{
  "n_layer": 12,
  "d_model": 128,
  "n_head": 2,
  "n_kv_head": 2,
  "head_dim": 64,
  "d_mlp": 512,
  "vocab_size": 4096,
  "activation": "squared_leaky_relu",
  "norm": "rmsnorm",
  "norm_place": "pre",
  "norm_eps": 1e-05,
  "positions": "rope",
  "rope_base": 30100.0,
  "rope_fraction": 1.0,
  "qk_norm": true,
  "attn_scale": 0.128,
  "bias": "none",
  "tie_embeddings": "early",
  "parallel_block": false,
  "extras": ["some layers without attention", "local attention windows", "shifted keys", "gated attention", "value embeddings", "hashed n-gram embeddings", "a smear gate", "an embedding shortcut", "learned residual scales", "skips across layers", "LayerScale"],
  "init": "uniform",
  "init_std_qkv": 0.017,
  "init_std_o": 0.017,
  "init_std_up": 0.017,
  "init_std_down": 0.0,
  "optimizer": "cautious_adamw",
  "lr": 0.00144,
  "beta1": 0.9,
  "beta2": 0.99,
  "weight_decay": 0.11,
  "lr_head": 0.00731,
  "warmup_steps": 391,
  "schedule": "wsd",
  "decay_fraction": 0.821,
  "decay_shape": "sqrt",
  "final_lr_fraction": 0.0,
  "batch_tokens": [8192, 16384, 32768, 65536],
  "seq_len": 2048,
  "doc_mask": true,
  "train_tokens": 143400000,
  "steps": 5245,
  "dataset": "wikipedia_en"
}
Each number is 128 + 32 x the weight over its row's rms, rounded and kept within 0 to 255. Layers, rows and columns count from 0. Numbers have three digits each. The size before them is the row's rms in percent of the matrix's.

# layer 3 MLP down (transposed), 512x128, rms 0.0496, rows 159-265, columns 64-127
102:180118120149077149125112117169116124125088154148143169123110117100183137160160151104144118096172122165149131163111141092061092096167138071138135075121086099115152164120068128107122116042097131
087:143103152095101143160160134157108156102130186088179152162150119100164163125160110128141177132122125166076076078109127138067159103142112129100168117172078155109101137073177082178193120163174141
106:120076122129114152118130108146131168180145123143148085142131007091155156119146107119142121081156096075160139155122227211141120118089166107060129064141146142130104100095166132166147155110107177
085:110100098105097117102100176129123134170059184149149138135154133104128133137111137104111188219112192119131122145145148107125085168181119136084119126148118121147189152145176174126198075133135094
102:079102139182161109106159104153174146131115176105174116101138182043148173129162122113148075070128072118125113138152121083169162104139148052128158094160108121137111108142112115167083143088119192
108:121111113168094144107106144108078094158116098130109167094148191152067154157180101162109110174132110103127129112131121123113064160061112157155070170152086148141133107055049110070142054157102090
096:095080089109148084100098120144061113150134140104104143126097069100187131112072114105167152143114148159170135123129063132101156131150115103106101093155151062178112138077212131138157164085123104
099:107127168137143078092131121087106130195113191114103119181150110115134122141174090122137096137102147070163131147123133119093172129126184126147113054167178158124071049107135062080079113146109041
093:135169136167071104135126074111173147130089148138157130060139108138112140196103144108152137137107157082136157166126110116130143152155116141163161114159170036153121103150165112160215125171168143
093:114164144130173097191092169153123094101116165154133209122138110104110169204105153165128149108093131133152135112104134149161158168161100129169115106124131164147124188103100072151147198068118147
101:126189147086129164145097198143139181099099153148122104109060198188105113184111101157132150119098096114205167127155189153090094145113109105092129141058130144100103150102078138126118129113143147
097:137152090179145119145148146125123095106145095131096148174097088168187155123154156159097127116114092149154118108063175099163122087047093072116148092122130094168099101171144128182124107120130090
099:168116176137121191102147115083156144175087100146154108075085175082107090161128118141146120160133127113144151177097188130213157151083184156165115146111140128150121134090137182088103104198099171
097:138106108110123123135116110081176141152190117153152122095167105120171190100122154124104140082150143059142106100146118158149117156146132181111158128156139210118117061106158167167113157087118053
102:117146116154125110046128118110110134111116168135137095203107167074137106138116132112077102201145140129118161099113124121148156150131109105174112116187183158077127106109142086108195121153141142
098:144088126087162169134137105108106157163162068052086095132112106161151101080140115120114160171088128106113145084124137169112097142116124108199142131137108077122129059124162111147147123107093139
092:121085120121098121104133135131114101178128151120111103170135091169179127142061090199157138174124149131165121133133141062148154065117110148169158098135152101122170114156147120122126157082100201
104:133103094103121154124134198136119150119129125200047111128124089157068116114110155147161160101087164115083128094093169165172112151118128164156151119107161087159072118157141129121105137122173136
100:104128158147130126120139107128130132142133088137088113149098066133142182158165087104100125134121153143099112120207109131106095133141147104122146124096131093154112133190100123146168125119124099
098:117158177154180135078145163029138092092056131141157133104047119148170135167206136121103156055094102149173140114060168120112126125105146125142136138144135118150130155112184161159146168142136149
101:106192120114170177142112180126131147113155129151086109095090170158122131154116120099159147097185103117182135132171111118091059154116131147083164088113154156042133088116108129177121095062088150
104:118085109112094039081204128161176149139115150098085111097122097109140126172171193149073119139122075099154099149127172093161154191140134184118164170166139112073169113111135156115083089158198093
086:117210112101164140116110185093126178141137174122121111076139107095143157191127091046134127054191154175165118150107118101130117106167153141116241139156097137104113130192170108141088127097142135
089:128125141122070140085088126116106176089067169132076103133121119127132112146158113131104069058124117170073163172137104161102109056157141141096182134126206119067180130187123142150184143085116171
104:134122059107140102107092175064148130139082175103137134091145179116104087129140160132118142149170147160122094184142078118111162173142187173119149145087075152139148129238072155169104065160179164
104:080132137104131083140109192095185119155148143132165095106074136140130126154122122084134090106158104154157176113077076176134111092102134157046141094121042122141065147155097130125081147118140207
103:072093155121100132155125107126140146152104126066150135126050096100143093134171145198136099167130044114097085118134129170108135188146112093092154139085203113134168134173133134145095138104135157
104:115092057103130157113149198121186125107094148163116160137117137143135135125149128107079086111098113174150190108099145172129133177056083133154151141156128104146133149099190146139065155119126106
103:106160156147128121206109120122123047121157108099148107165130115134141144120148131147105108161124132189167093093107051149125112123023076080133122086086133083160176149180195112135149162082112124
104:141091110142089110134132159102128077151146135068087139110107142148117119123146026121135147118134111164147144128155163160072154166169209159143137063070126176107137113123178195096115132104113124
085:106124086117174147073090122133125132148082144059160135148128106119118138087147119124129137136195152130118107110119106161138098109161127113104155134127131108080086127103128095100141097116171142
091:104200107100163114091116123128117090128087174124206138100131088074149158166133118070139211107208150151113122107122132137133117131183145140124162156128082077122161115125120125150218114135148151
106:170138146113104129144191151137106111175096152108116161128091095148108141101159144100118116144120122179115139131092142198160108143091081142165135158170150142108130182188121186113128154126188089
102:165191089163117123102164108141134140161108118180123058162138116156146188111199171103113112121088153135174131136169177159162102074086148124111117225168106158158093120100088097065159142099168122
102:100113143092105113125105135169109114157146162094114111135102193169100150165170068182205141160070126148118147145134081114171173137089161092137095130112150135157182148170117114087093124130152093
095:179175178176107107196166124121129091164132163182110088144159140112218152167149143147063175110098176163150141153069181126116130131132135138156170114129094122126078154143129098130153107070135144
105:134173120171173107156076113199144146115111145110111082142156134101102129177070152143143120096130159145109116052100107078100112065136124124118159148148199117123109198134139110159079154137057151
088:127104147102153168093163114181147169122079129137100155115163141116063134104143150172118139108137139105153081170093113115092129130139099110134094131082157097116096133150139115092117151103079150
094:112126103138120142142075110161144086096109155142154172064090132080136130121138174163130094162130097146119136121123170135107149127095133162115102109123115129086145144144126115177132134092066170
100:145138086145164141140080148177076071116154146148134121149077181075129093107142133114128144096059139140162126178120080087082087140113147060048165144052180126124111114160120148114129115168130134
100:139167128126160131121161109117122123133075165079135127127097118093100149170131142147139085140107121110170139129122198079089131085107163129143155157108149097113129118171110102140091107175103117
094:058136080096092185145116171071122167169103154180135153081040118100167149174146112114176182167124115134095144103126120152117074149170119140135176116143095095163113129163145118102135115163140111
090:121102110140090142105063121114118103120121122089054108130091085078139102115082174144133133174153080116189161119145129110136142145171063092192093081057190098080134089109073113170101127169110141
098:139089079143155225053164177171124113071115100122050165136092136174126201130124179164189147107066140158144170114128166132180130089120067119140092149109161109136122141127127139094140144107093108
100:107155177161157155212111074120098106056076118142095114103117122105133190131181143111179062106100126167168082130170137153101160100152104159133168117141123131118049117140168141185125115153087129
094:088176111130126126142168134112077144149104179147183119089085079061205189207157121128163154106145123119095121098123159113159126090188163130120153159132129136138116119179139158169160094125098161
101:192109158105171123189090110155181105105092164165124169086188160117081140105158110118060108159135083131080096159091170170118129103128125070111126182123143121147122082144112080175125194124096110
103:131081149155141153177102144209106171133161096147109160129147107104126182104149126090070108122108126116101089135157153149108110101132125144148152095079180153137060148101102100155135148143096114
097:155138168124078172112107119153163069192195129136128087131105129183128174130145153134121165146167177115142131125204095115146029121101148119143097097149088105138137106113088113122116164103099127
096:139137125187117127136124111128125043133079141152118114100118109140151130175104088168120118119103127092109203115052161153133100126081144118103098100123147148104081147132101082120190090110132121
101:149112116198126105130115145179125147135103131145120187122135180102158164112108104075084110105139071107102134143101104184112138098167136148115148154163064119165113148118161092097125131103166122
100:089104134146166124046168125164106127119105093166104162107112150080105194178107154132136123147153111144160112128133141146066163140133082101105128133096147122159203151155193095148076093130116219
099:088123132173148118106102120121101085180117134119139145082125101158156111161080125096155185105139188070124151136132114139153116150135124123097115096144140113177165088151132131136189065082161128
107:122149128163107120154150140146145125128140189146188162137126102153072069170090124117164140109149055116115142153146119136101104189126158158112127162203125120140114127130166078027131167151136099
095:126118117171066147177114060139136093106145174145185133126125170189123145117080104101128100121150104140112148121145105194154111131135094157143113076148127144109118109172137079119145209122071178
096:130108149087089078101119171152174135113105094200156102055121132108097103154138101152092153084139120139132104158097174168107111090160084139079086184102154124154164137117158153149121121196159146
107:187119158099169118132119115151136133183098120097113063131066137114130142139136147155120103119163069146128099103117185125134111052124113152115075095110081152129159138195176088180097123144153127
092:121100126149091151102155156179119142179148165141120097144141126129139124074096143138049142096166136119148075119069155163135159143138147066096166150166029081107149115190179131124137112131150142
102:113153093091081115183182118071172106119078154141169174135108164140115099167202137097193119145097126063173116108132059153083072148164113100146113094133121102092111112155128114093146159119131107
105:144068122133105120105105088125057113096103146140113075109075133121140119143134135106136054107172181177129062170146157114120110126121179101093120138157133176169072148067124083162121195148182174
097:166121159106070106102122101155124117123111112118101162129125115124095121137095108156113098163129098109125086139153125128097106159171189128114125091146109216174105172154085139100160109185076184
100:096150134101104128116105123158188083100094162087134135122048190070070074169123120225147124112129169141102136122100169158093101205075156137128120120107100086104196082131089117114096089106117106
107:082111135150106067128133159134081190080125138164122118142089121089094129056181126129082131139135141145155113166151144152098172120083207113145154094171204123117125121157126106129147187134144149
105:090091116160132135162123135156132099176169081146149090156122107104193151164135144059084106180098094167129104099187136138130122128172098131186119155139211143103092078129177082142139123136158109
107:170125196106121180157132099147170164123137144083187113163161154082122143119107094098124066200206158201128119186165115092189078158161164134113129155126095104171136131124132103147148148112099177
115:113108088111112067159165145110104114112101164120119131118138192150156130125112177158143126105207128157142152146169129078090201187096120131041101076153093118091148139120156082133149169096123150
083:094098111106111095128066127119070108225108144125060147127083154104119158129142151136150129090105088163176118139106101089127143138140222116139133130149138099156158146200158083168101130116148075
095:137086080145123187084130122106130044113134177131147131094089125122137076060054116147157129120157118165100146058089177132130140125173162107109093150079126094124113203087141128189172087101058167
109:114070102119102162054080073119110132122114131137094119123163132167080128092125118128147112180086107165125136156125147225163161166129154158120092133109058131145163163115128104079116120190159107
101:174128121099142141096156095094092114115066076117108131108127098114099146135159138175083167120129110143187074148113093173149118115127090117140059118137180143198169145139156132149105069142103120
109:168102153172106113107120131065073114125151116122098094157103136173143102091134161154194108167159159126131081150116137173172119132081125160126133178174233171114166155086116119155125112101103157
097:162107146170124181072126084048125120143173151100102128118102066117148168126135103128108149139125123103186179204126151056140130164146055123156145145203148133113114145197115090164096140110182105
096:181165166102122129140105113161146119132114152138140185156132154096066101194111150150110106168167140150144151102081084119135163102166104151145095109148074132134136161150119091075164110089146087
101:073123120103124109121093147160162132111144177131173102073123116105153145150115124158171107139092182107103084125135139089077104186145119149054207066112115151095103120186114163123131116115134115
105:114135163116113108184108057123141104165106126151133108128181162149116134165109120158143139087138089140082196155179088177094134107150159041139151178162079133109135199101117144109155118115173110
101:165152107084096166164085179133117161131159104174117164090101130130127129130159095181189105190151127123146126070155137142219113069128145106140085166117170137162108146147144096134117136142151186
114:094161084094077134167150178116139170076173164142157140169127125064139096104096056112148086175180139156121075141156080115192148137100168186092091147090113191157112169134117101135174162135106139
103:076125117111151136099154105114111104134169127086128112144094163206099187126152164136113127131111142143109057101162119062152076093102122092143119148164140212098110061168134122068154089104115132
101:150149096106101148130172117165166118134158147111117127137077162105132161135130173144172111123167126169132123202102109121176235124152189134073122111149116131122118120158136141171113129136151133
108:107103142045116142108123136112098133054116112139089106088115182062145162132134147160075068114101099136053123148037160135101113135127137103134075095126162148147139147188112089141114129088127193
095:159120111107134136120115112170140099112117156127081107138090121149093108113112195193149112139103119137127153133189173122101073120107113093108069091085114109127154189092142115133147131109096121
106:127144092145118048176090105130127146189143215076167174126162197144173150112101137128106117179128152168135114124145095106142050188143183125057093131103037163104117094129153107168150127128099112
110:189123141097157184089144183135104156088124165110146103126126138071091138083149124094155130118145053123129169110152155131169106122128131078100109100153063150080142154135085080152121122128095132
099:153165096146120165095114153193184134052112179160155091106074099161102101133164134217203133138117168159126131125129064178144103154096117145119060121171127061129136146119086113170164121160154106
103:142149126117140123098133147122191081072080133096103093126111130155091096124095127125144096189111134141137171154151112098142146130082088116079100107049161096100097083117121081139145118177155170
097:171131106179145187115102150124134090082154109100110177137118145143116103129075137117134128151151152158097144086144126163150119123104139149155076115117098151118049121125164142107228151105075160
103:110099127121092153112030102187163141105217165166130130097143189061155138152156128136162160127111143116205077185086168137122113129085108107130125102087106139114104095127121096126160096141125165
098:130099097121141098073183172095136126158122105058123169150096188077103142133102144153124095195129077132135165167164196145185089097074091085193098166074111117113119136097110108106174106185135104
096:131154081071114076104105105124119123058104098133188129137098108084144152158123193129114117145151147152188183139086124136101103168137138119120068078071089063172163161153107068161106060158132151
106:118133088169083102128106116162124170143120112131150136080181100117112105101100188111194160126114097145044130140153161112125109097134133108099133080151081187121079158162138130089096097125152079
094:087145152106199120107103139121087155128062144124142095086143054090170183153144132078165195079180176168138114132114126132118109103171112123121183170111094076152136124118213129166168123104099146
098:128177102200134130135090163125142118177127197145167145126108158122130198148136167145103142152126114090203118141107121116101094150101112106073060135091064108114066121127096158112128099088127072
100:133134111175096117095095114083150110115100158127152116116148127165086139116122171121125172074153152201109148192185127115136179115132197179099177136083050120173131152169142155099134039172126144
102:123091108159148138058140098119143113120137083160065186110071140147115128089104107198095122087118079114141158130222160112124082094129128145122095113147130144125130058118125148159142110112152127
097:154085149070140166004111140159164122153119117173120114127091120182173127145186079106092131160084111073104108158141146179186072153076137098090120148094140110110120085115091124152153080081115133
103:085136141151104122073103085145133102151130172104150177163105114102172150183127146145120110143120195097088106147137148127111081175116123163075106146175114139104102140049022067118138205109104167
106:118096139183156125133120155092182153146091185119155109106082099165134082120188160064128100149105123186154196149139146139168096131138148122200150110112195135085131141157169120153154175067144135
098:054195089085190095132112163119133144148089104118187154098100060154156154165083113098155156114143149068125120079121086187103141141154116152115141122156091078183155116102136122108186126098109138
107:145114129127100118104081120146203133155161153184090160137177133154090137156083162139122137141080210154148152160044070127123048156125106168128129106074105106137115103150135105115142110161121097
101:129141150164168134103148119128109142112106122159153143149082174166100146120148073086126126138212148156139088171210172128110101182163125180109171108161130207096126120110099094153156125073060124
096:156130174145084122153155129127105180093159112157139182131109123103111143165152115184145115137138100132149099124147047161114156167107113140173120153115166152154114167150113110165102198106078189
086:162197070116182115112073143123092186127116135079185119120134094102153199170103136148125200056154137139146129130132113070115095154101136067132137093090130128094103166081147143116178138123112168
097:117104164145078209127085120163139093095111182136174133211109158121108149056144110119135131112078129150086094142117139117095156140121133109123194132132140150138185080141052129128076115198132134
092:076139143131185115119126195093094112148055111117179092101087085158168110107126130145165202107133124095092121139102188112154139184137157181126197197159125077192125135112138159127140143114089120
095:139160110130135143159196114106110058078144120168200108104148152126117108164127096157086153156116155128159119061064157190136107100138131067106101139142170188129176128110140098144156134096124095
093:085158148102118148128098107134051136141122122136185151132176105070180152170155125149149171124126182106111104119063118131145123150155204122123168113086072083132130118151129151163199179112083172
096:154140052125131201122077094140131099104094140130100147172127125166155126123158133127210104166112062165104125111174162106129139117120144119160097065122174048118115061105167108069162086140121121
# layer 3 MLP up, 512x128, rms 0.0613, rows 160-266, columns 64-127
088:140095114103084139128137162166165131134091136189131112134114140159131139138109170127155187132091155121149113198112138054106115106160102139172114139112158129113098084158162149098149126140051120
109:098067141121114126110132088127114152096117097150133078102116155173110135155131160123154122028142107149141163141140119091099113144094170124060123107113132211116141109103133146072150159115065139
082:140148152079119116125141104119170159109133110139153095131170166123099096086184169171076094156116186094147108135088098179145165125112152157156133147101115151109160132112127168118100137109170100
103:108107142150143148142159133123175144118101145140163113117109078155101128124090113123092135067126119128168100100129108159086138124095230126102118183091151232138107145085128148108081099093098213
116:163097076143086171118115170133109123122125099112105112123095141089086143137070120127134148097041105143132117104084058165116090137082062130121133145126122119140190089148104119116123131157064112
097:112105136132108153119211108095128129105173140112073102139111160163146136144157130123157089140093175078120171106067170125144175116121141107152094176125072152164133143107156136110081116141127103
097:107146172155091101135088127139137173100186041096077151067140175113139147085166089103107081078139144132090097143115179167081127126100129172104137126134107157099145108108109066187092111130103184
092:133154092060132117186165073161139197111109103104156138122089108094101141116174123098127109128088149088124051188101118111110148094146135152109131201161083117102105089160155148129068124131144149
088:143094130199090096132099055160139109184129148110117062147141154124115134187117079185106102165117159153107107103108118134161136156072074116095121188155160125161061131087156090071053139141148158
101:146147157084154125133092153079082205180144155146100084121126133143128109169162156170148144110114183090183115170133156142091107151168134088110162108126137166087119138142095141102047116154169093
098:122161155108083123110098159084145129089151155136180122115134164114102111110144116097147110118153120179092071184173085138119065168118176157132173109148126131146095140114123125121170140165116156
103:162111084126135109105184099150109109163137125161124177155156085168163177135070212083107094150126141150131125096154176182062102088202100148155130111136125168131171099129118131143164105125111168
100:159101098139177083166099129115140084124134100134088146158121116158151086086179161118149215151161119081030121126109106098068130121130094140130101109140108124071074113146097187140108157105100068
113:125145104146137083108161153154124110072129127117111104139154082101141145149102076178120102104072125136121151160102122112130122078152117138071101144160143160129102089142071101086163117163088098
097:148134125140119109122084093141130075103178120100096121156114142193151078067148078047149109130156117122118074149102104134163177119140102106146100143156186122040081126125087086117132106158098108
094:092123134117134159069099131143175126095146153130123107162103098104070152078166162078158110057132145174103134082116083110047072156133147163081121146112117133150118102109140134084136114129140115
109:127119128146174135144176126065105111130103146091079153127127154198106142154121086091044163167104098094162149115075117101116062155091114146176139076079113141126129058151077132081139134077094102
090:121130143184116056089118115091108154099133098212153138148040095118145144115111151106141139080163158150107071117132126160119114119101093115160160140147087112108124112145141114130069104204113096
093:134069111105177096139130110182065094098130129103109162166132168104195113064117146101096128110124143150120131118132161100102101013112114089133120137174117092142127089134172076213145106124114121
088:121174126158158175167127160099096145134144119159137095139150131160128111136173124200136134094153172028148165168193192168118100213138133083069189145076137136127176146048097131148144096107100152
111:106089168091154144156129129106144133141161100119101124185208092071129145120092125110147159160158124119096078135157185125097118113103115133185096084134130150094130163152143109129088141125170194
079:072169103145074142151136077135153170124080119140206115125082178158095148140115151088144142105064187141162121121153191135153143055149082135145099148145196076118160108126200118104065087130154156
094:137111116102140118175172099126186130119097130110154143075123197095140101125190173126142162180163075187128155155143166131172143146155088167156170162130133087108152168131099189155164056165090106
109:129116173131116143120126084165126111141072102105139160144215136146109146113132103108129113186074134141100169157140214143083163093103146113139132189109125184123118144132093217146095066133141180
104:102107241168136111182074116114163124121106146091134061110111169159087126134152155125156132060150139148075157152136166111147136129108160152096154124106137136104170141123094141060093171150144157
101:080139081126129101153156110135144162158125170082074112109109146179149127141169114086083081182112108061140139080103133131142089179158089133089096143118155174094156113111126094081097164149108155
105:117135156096136127155098193118090138107129145147123101117116172094147083092152163153131119096163104109123112106141160174130164085089082163162148118140162132075093118123158161128105155098169113
103:111164199029139062131107123158065151114123146113123092091092115173186095157165216129076101176121112119117126132076130193061135128103140168116085140081128143086110129165153136171156132084128141
110:162111122138073112097174136186128081121111143122127133172078153110117145097113067112136162128100070167192122138096123209139106171130189121088111123105125141115122135082137119154079122112109109
078:125150135100127110083081106131129158060137174131105110200174166178099118092101097113121109131121185155173154137089130104105043164153095076137154166124106166126108148074118150093095089118129119
081:096099102195145166141149149101120075131150137098170137130097124189120124122117104170127184089189054138141150119151136190121148131063145124069124077085101161117121127142049120124157113151102124
110:089077147163120100151196177142175117104097151118102052121143100102093141109086135111068172147143097102137106096117121099132146154182109175125149106121166086105141136136101147035142167118103122
098:142146111186111160094132119121166118111136149129193110128091074141063102146141159156181133123122172165133113135132200157108112102155082097132097147210115099137126129134147082110116090121171129
106:135119150111105160101145104118193125130094074141148098146154073118125065028113203161109082116156122135147084097105131131127151094114117163090137164121158131140084118100150109182167065148121113
098:123182077107107102157101047149193140161133110132131114092142127159100088184142181114155152082120134182099131165174129155102106141117132107141104138117152138132163174077151106137132122139115097
105:170135100160160116123165068114097131119137039156136106179118103078122085156098158117163096196107132140149125102126090163142103071113078133112113138124201092178098102143095106093139165131104099
092:143101109095128145120169105109153124081132147167152179135136084099190128152141203090101150067107131155116133148139099128100179079118139191088149116157108117168128161164153139106068094176152054
096:093151089079113095170183130186130147153117112113080151168100090099104132087124085105106116111126103095126102172137091145075149106155135093108130095136102152108091070099141155102092120142142108
099:193111182210160135113122125090176132148131141099153102176110164120111097129122117135203104093158107072120147167108117175144133104102122109125127112155184114064156161154173130114117073174154107
098:109131159111157193114140083126156145154126083132135110139132162077136091158153156114115125092206141085049142076136145093103125075137127154111125091110187120069143140154119133121182196130119142
093:121096130079063160135190153034205122148128105135083124184098119138165087110108111153138122104151108110101139108115118145170105145168127142149133090109127084144133097143054187132143117081173106
085:145173077128068119079124203077086120135086114116115067116118163146107118164098102049115158145170154085168107139113175169109093154132188096102100140071184162138080059090115167143154161122140161
091:153152124168135138174130140169142111074191158090155153123080178148125129104143148140098157138091123073071110078158053111170136126122102184177177141095133115130107092109085147136140120155179168
105:127126077170109102154143107063085107109098128141111105136141156111156146136133135141137101072172102166156103129156096180135149144115186106121156144142143100114078150084155147091065183123135121
090:121089137127146134080185168137128120154092119149138118120118138110083134125203130095108085178108093101141140164168181105087144125117163103108106119135092132066171137148146098106147102051125133
103:126098119168096137103071169140172123137173143162142079111192107112109090106102172131105124083089115125108074124154095138143123129114110075135144198176118140138067128065092116172175112085125142
107:175123105131152125117073130086160117122180106165126056122121143095049091150099122093190134168086102108121105148154131193112136139081125065094127104101133153120093146093126167149161150103126139
101:155130145124116133205209125122147145095147140114104147125136111121167057078093149099077110193126130082142098179098069088155128093103150071125114093148100140154107076132178129061109125138164085
088:149206175123138171164164176085156136130124158088093201110105089137131123147171171068104154108080194092126138173183107109111131102118071098111109128142112107093070110120072101145060126121144105
103:186069138136128156182153110145123142169126066115096119132165175097101143098093123080073122150133092181113165123088147111169134103122145142159181122146128125125125137114132112069137141120169131
103:118116117109210097095194124174125170134131072157107149120083122101185132116149102088091155145094088065164078211138123119128127144114090143147116136159124089132108136118154116104104135160056135
095:125129114106115147176144148107143148122161102112191105114093133128071157163131072096103098177074163119088093135084113105119180154170138098139136107111104083099173079137117166107112115182142161
108:158143162143134114168153129125152128150107064177126168150144139174110148132155144147099138114143140107205176167116087139066141154153145163104109113145123056145146102138139090089133157188100125
093:084099155117108102130147132148162073081121151142154068131085166128132135065068162143112137079142184107117098059080091128121135114101132108125147129105113147140122145106100150096117096177115138
097:127132166076134104144162138137129169115127087151151058115115159105138089153099151097144147097073141108105111154108189071083090078124114190149150124148164067145165103092072084106124178130099177
110:160100135104182119169175117128160133155128138079185127124150126118147155171122154158112128164139111130134190092102193140101084088148100109154074126061097174094106117131106128085146159118132077
095:183090107161151142083088147124084117113147093151158104214174105118124143123155086165136169171171123165079172100151145135128158096135116112138085117141180122173189168132123040163096128104132157
104:074156105110127125073186130114088106133136101102098113155160083095179112107151143135144114130033128168193096145175126164140117168180083195133120048165099153100178131146114167087120121121157143
108:113101199152112153152118120138204128069089107113095133198155196080117104143106141158126145153150189166069120107143093136138150106170089090081115101121134101161200107090137156142160144093128074
103:134116131161238108129108136133170142142082142153135144127066072123114137098126096080118078084116096103124128145190145109089141103191152119136161095097086146099168153121104201113104197133114105
098:065174152099137143184181123120127144110138037113183116159119073149137149106146162120012096158134125179111179195175179131105123126163099125168113111088119114145160133110127104120151157156136149
114:149094140172173159158186092088160176142076156106122122102117143142132135111182163113100144113146099108149176139104161227128146145171128147129135061107140107136142176167157184135160114163149099
111:183148181090171145130110090089169091106153146185121102148094173096132137110079121100120146159091083072089068170101097119084080098119148116101129133117162070088091100118119088161121131103118111
108:176064165126085091152147085211134093176097137161149124196126148101046134085070157124077080127135117131115127127123113125074107085117098096155081118160131119130118124140152082087194097136182138
118:111104094068146147147120097102074148087088152129073093158126184099135123087172131130103178131132111177110145176173113135119197126113164166122088189147169137143082120130184126094131149085124167
080:160117148150179201146169176182159124111166141063143078147135155119139072135125139150132089105146126119041140171175085131102133123154134137088127140071150178121088092072108205125150138149193126
083:118166139057118121100122093129120126141115102144111140115204156116174109134130158082083103112074105134099132169134080105109168155121115102140141099105122125103181139117085108102143211088108159
114:140086168204138126071142088099116133104120145100158123087137130150127106076173119090143124160159127198150121121078137159171158191170112148161171063104088130094155145098095187133121109149097089
105:091141125134193089114178116146067162154187091097137075123157111158146076083109075154100079140130113122102081168091205079172142096140104159147114177107144160161112151156081083162134161160150097
096:152096090070119131129150151153121125110165155152129147106050131164149135138194069082168086100151128124122064065154117125148171182156161158096158140119163096136162109097114127138164055161122122
097:051164117058162089071188125188124131105097118147187109087134120103097121086092141120128127087116180118134116098100105169114130153158086082110081134138175121178116075090164159152116142129118091
090:142124079107101087152103129171115132220202088134166115183156175106155126072102139154120100184111129144184183134114094136168125117123131111142111120107112136133118103135083098087076110095113182
097:188128131136101167136096159145183120080191185134123112144148135142146086154071090178204150142079084108130091118151139065129132119109145116077100072140143179114160151131101069124084157150093111
106:098169121157081166129164174078135101113127126174102110164120144099188039137111156144189157135100141125158130222162105151144204113139140098166092175147163149096064147153103124094062100151172142
099:154134114116142121136183117039139121119048153120172145140147162151216120135120105080162151114161126057123157148123113158105164097159125141156078099078124146133173111087169083090119095063085143
112:082169133109135103156124155188164112072141160128128138173068071104157134144193152129142092163112146161146159148071135095191165180102130172102093096113108183144069150115140108090150139166139107
105:121108119054162101084129158176100100070118078086103124175073126184091183133163159098099054098079181098148097124084136122163094124144189146080085120156168133101146138115096134155183112180132153
111:130062170078127154098142072170109151166150069103142070184168086158116178129152125111193090105145130117112105186174138083080154129144114122075109156144136163129128048112114203142123161178116143
103:118164162136080100113111176103113144074098109093093119137131090162177121157110147097066124122103123119092158112106093078093131161105133089055132049130121152206146142098158157144109099074110126
100:148118191125102166138125137164081064117121113152090131108128167115110121132070145111130107166119149157089146112190102112189177096108118103105062129083174107088095149145151097137124158114133107
109:131082073104139153171046118175107099115121129180161127124114167183057112124142144105135098064116096123120130149113067099094074127136121153117117132150121081042071113137125129086192125112149095
116:156103157100153080156247141099202119100119118141146125104129116188160163093101165108165098136094167102139143154191106114123165131151110108127114116124162134148077076123098138089211164141090115
097:155129157168102092158135142129166117085136122144106159103076105125087170119096126142053140163075128116060194138174099111099142110144129102081069098072099084100083125087121145132185154140114064
112:110079116092104115134120145154128167141138156142166122075123111150077089080101123124124164109128136141111098140096125105112159108160199141152176180158067176173097122112108143136103129142112134
100:130119158114117112088101143139168094093155168141183084115118167114119141099076106102194153146123085149130106159155143157094132113164170091133169133123100160104111168147200135110099170169094111
108:041138102113121100129115114169087111187166183131103136126099110162138112080175153142104172181131144125158090130154102059122169137100167168100143158141180183114145052132154095086161114118101150
098:106213054108167135123077175174119114135051125127165125120099138138136173093130095117146126144115158135099154124080173099142146155140134087120090172108180157121144054136137126137158192171107095
099:134109129120142114136106167168098158130191124109104151164187081152154110137139154132082183080059151128120144187162119092158117189125117183185159131123128170148153123066151123109117180074156176
106:149139119123194101165130088159153148134120112113112132120130112112111141114123074140113138157180121113183151171124120134121143166156107099141117161108090063119138109101141157064143203117158157
085:113137095136090149152156133076111101122118177123172151097089129167165125127096112121085171124119061155101132135162135159120154129101159121067091092120145122108149161153078132116092083166101142
093:167151084127128098151115166120164119140125160123087096128123142116141104191087092102135116147093104159161101144122099123157077172130090177039122132172079172064094135161121087084115149133184166
102:160071122177083175139142084163126185135112122092151112147191094141096152121120156135130082126091101167088156127112146131082111175118127101124152156072110168149167093094108151127167082150101096
103:142081081054171077115134100101171117110135044114114158077142148134140117094083135171079131142118099093160114108165125117159172063094145120145092098128149160120074123177091128139103079096114139
100:121123166144132157139144132162181163160155165159129180137164116131096107124133164164187123146098099111140132099064176183098140103132141133117171162091119100229131142143067120123101216172107187
101:174126124130189129118139107104153130088098106125105128068110095113120086106081098156110118059136188157129102108162119156121105152069109136153107148162103144096237166127098129100133144165113147
110:089136204131118139144178072102136212110139104175164099152135119143116110186149137110199112151069109165124186125133149151128122156109152126200170129097141136103115127136107098187117097092166157
098:115127116157139106117191161118140113160164089136045129160098059129153078067153121128115157085103125130099122097115132132124117151122179108142084092126173085119204132128086138120182123107237131
113:173165130136094145186122133099142122073195140137112126132101152177074092132120119125130132144119132139138111123128054169145072121075099087164114077076150097098122117135101131097126151192152067
098:184096127130108133137142165151076201122151133181196128099111154207136170109182141139090104134096118092182170179137133179114149149116129131056172165131145069134127154099074103147166088071093150
096:148124090083079137147106099096105137141077174133098094152163106089182098146086153147108133063145144107082110112099123139168175159150144153165149119116157144136162104143139131033177129091122153
078:061160085098180173117137119144132196114096119129122128107130104118097142137138144063114130113137141093192092200152200160136110181137184139105158097139155143113118135067120139073101111141100111
099:166108113095177106112152166148132164110127092164143110128119144128130151102134119129158171139130088137162104161135046073147113164141169146142107118159164123130163173133095144151204153077167145
080:119113153148105122221124159160111144093127167156161155147171192134093108119159107128082107121064149136199124155164152106166110117123069131122149132100133188158139098104166116149127148147133112
095:073107149167128105159109073106157111176065122132073085110109153127111066163107119145187106063101124133121117143093093153145112110129145102156169148107148125131117179141136112152098182137083129
095:167159062090142079142122091181091163097145142095169154130082125164096080095110094087093125106126139096085087183137111162130082201110113133130117143152143119074068097092185191147159128128086153
102:142139190132107142114104145157131104065189097155214128095118142091098166103119071116146145146171218108152129120126123159075208086147141163167104114147118131097095104103172155094139130198107097
114:161130097081110126135144135125109136127131088147163159151115147123102117202111083174095150128125106173163069108193168126126104138178098063114165073146188149083097042117080142088078111126100094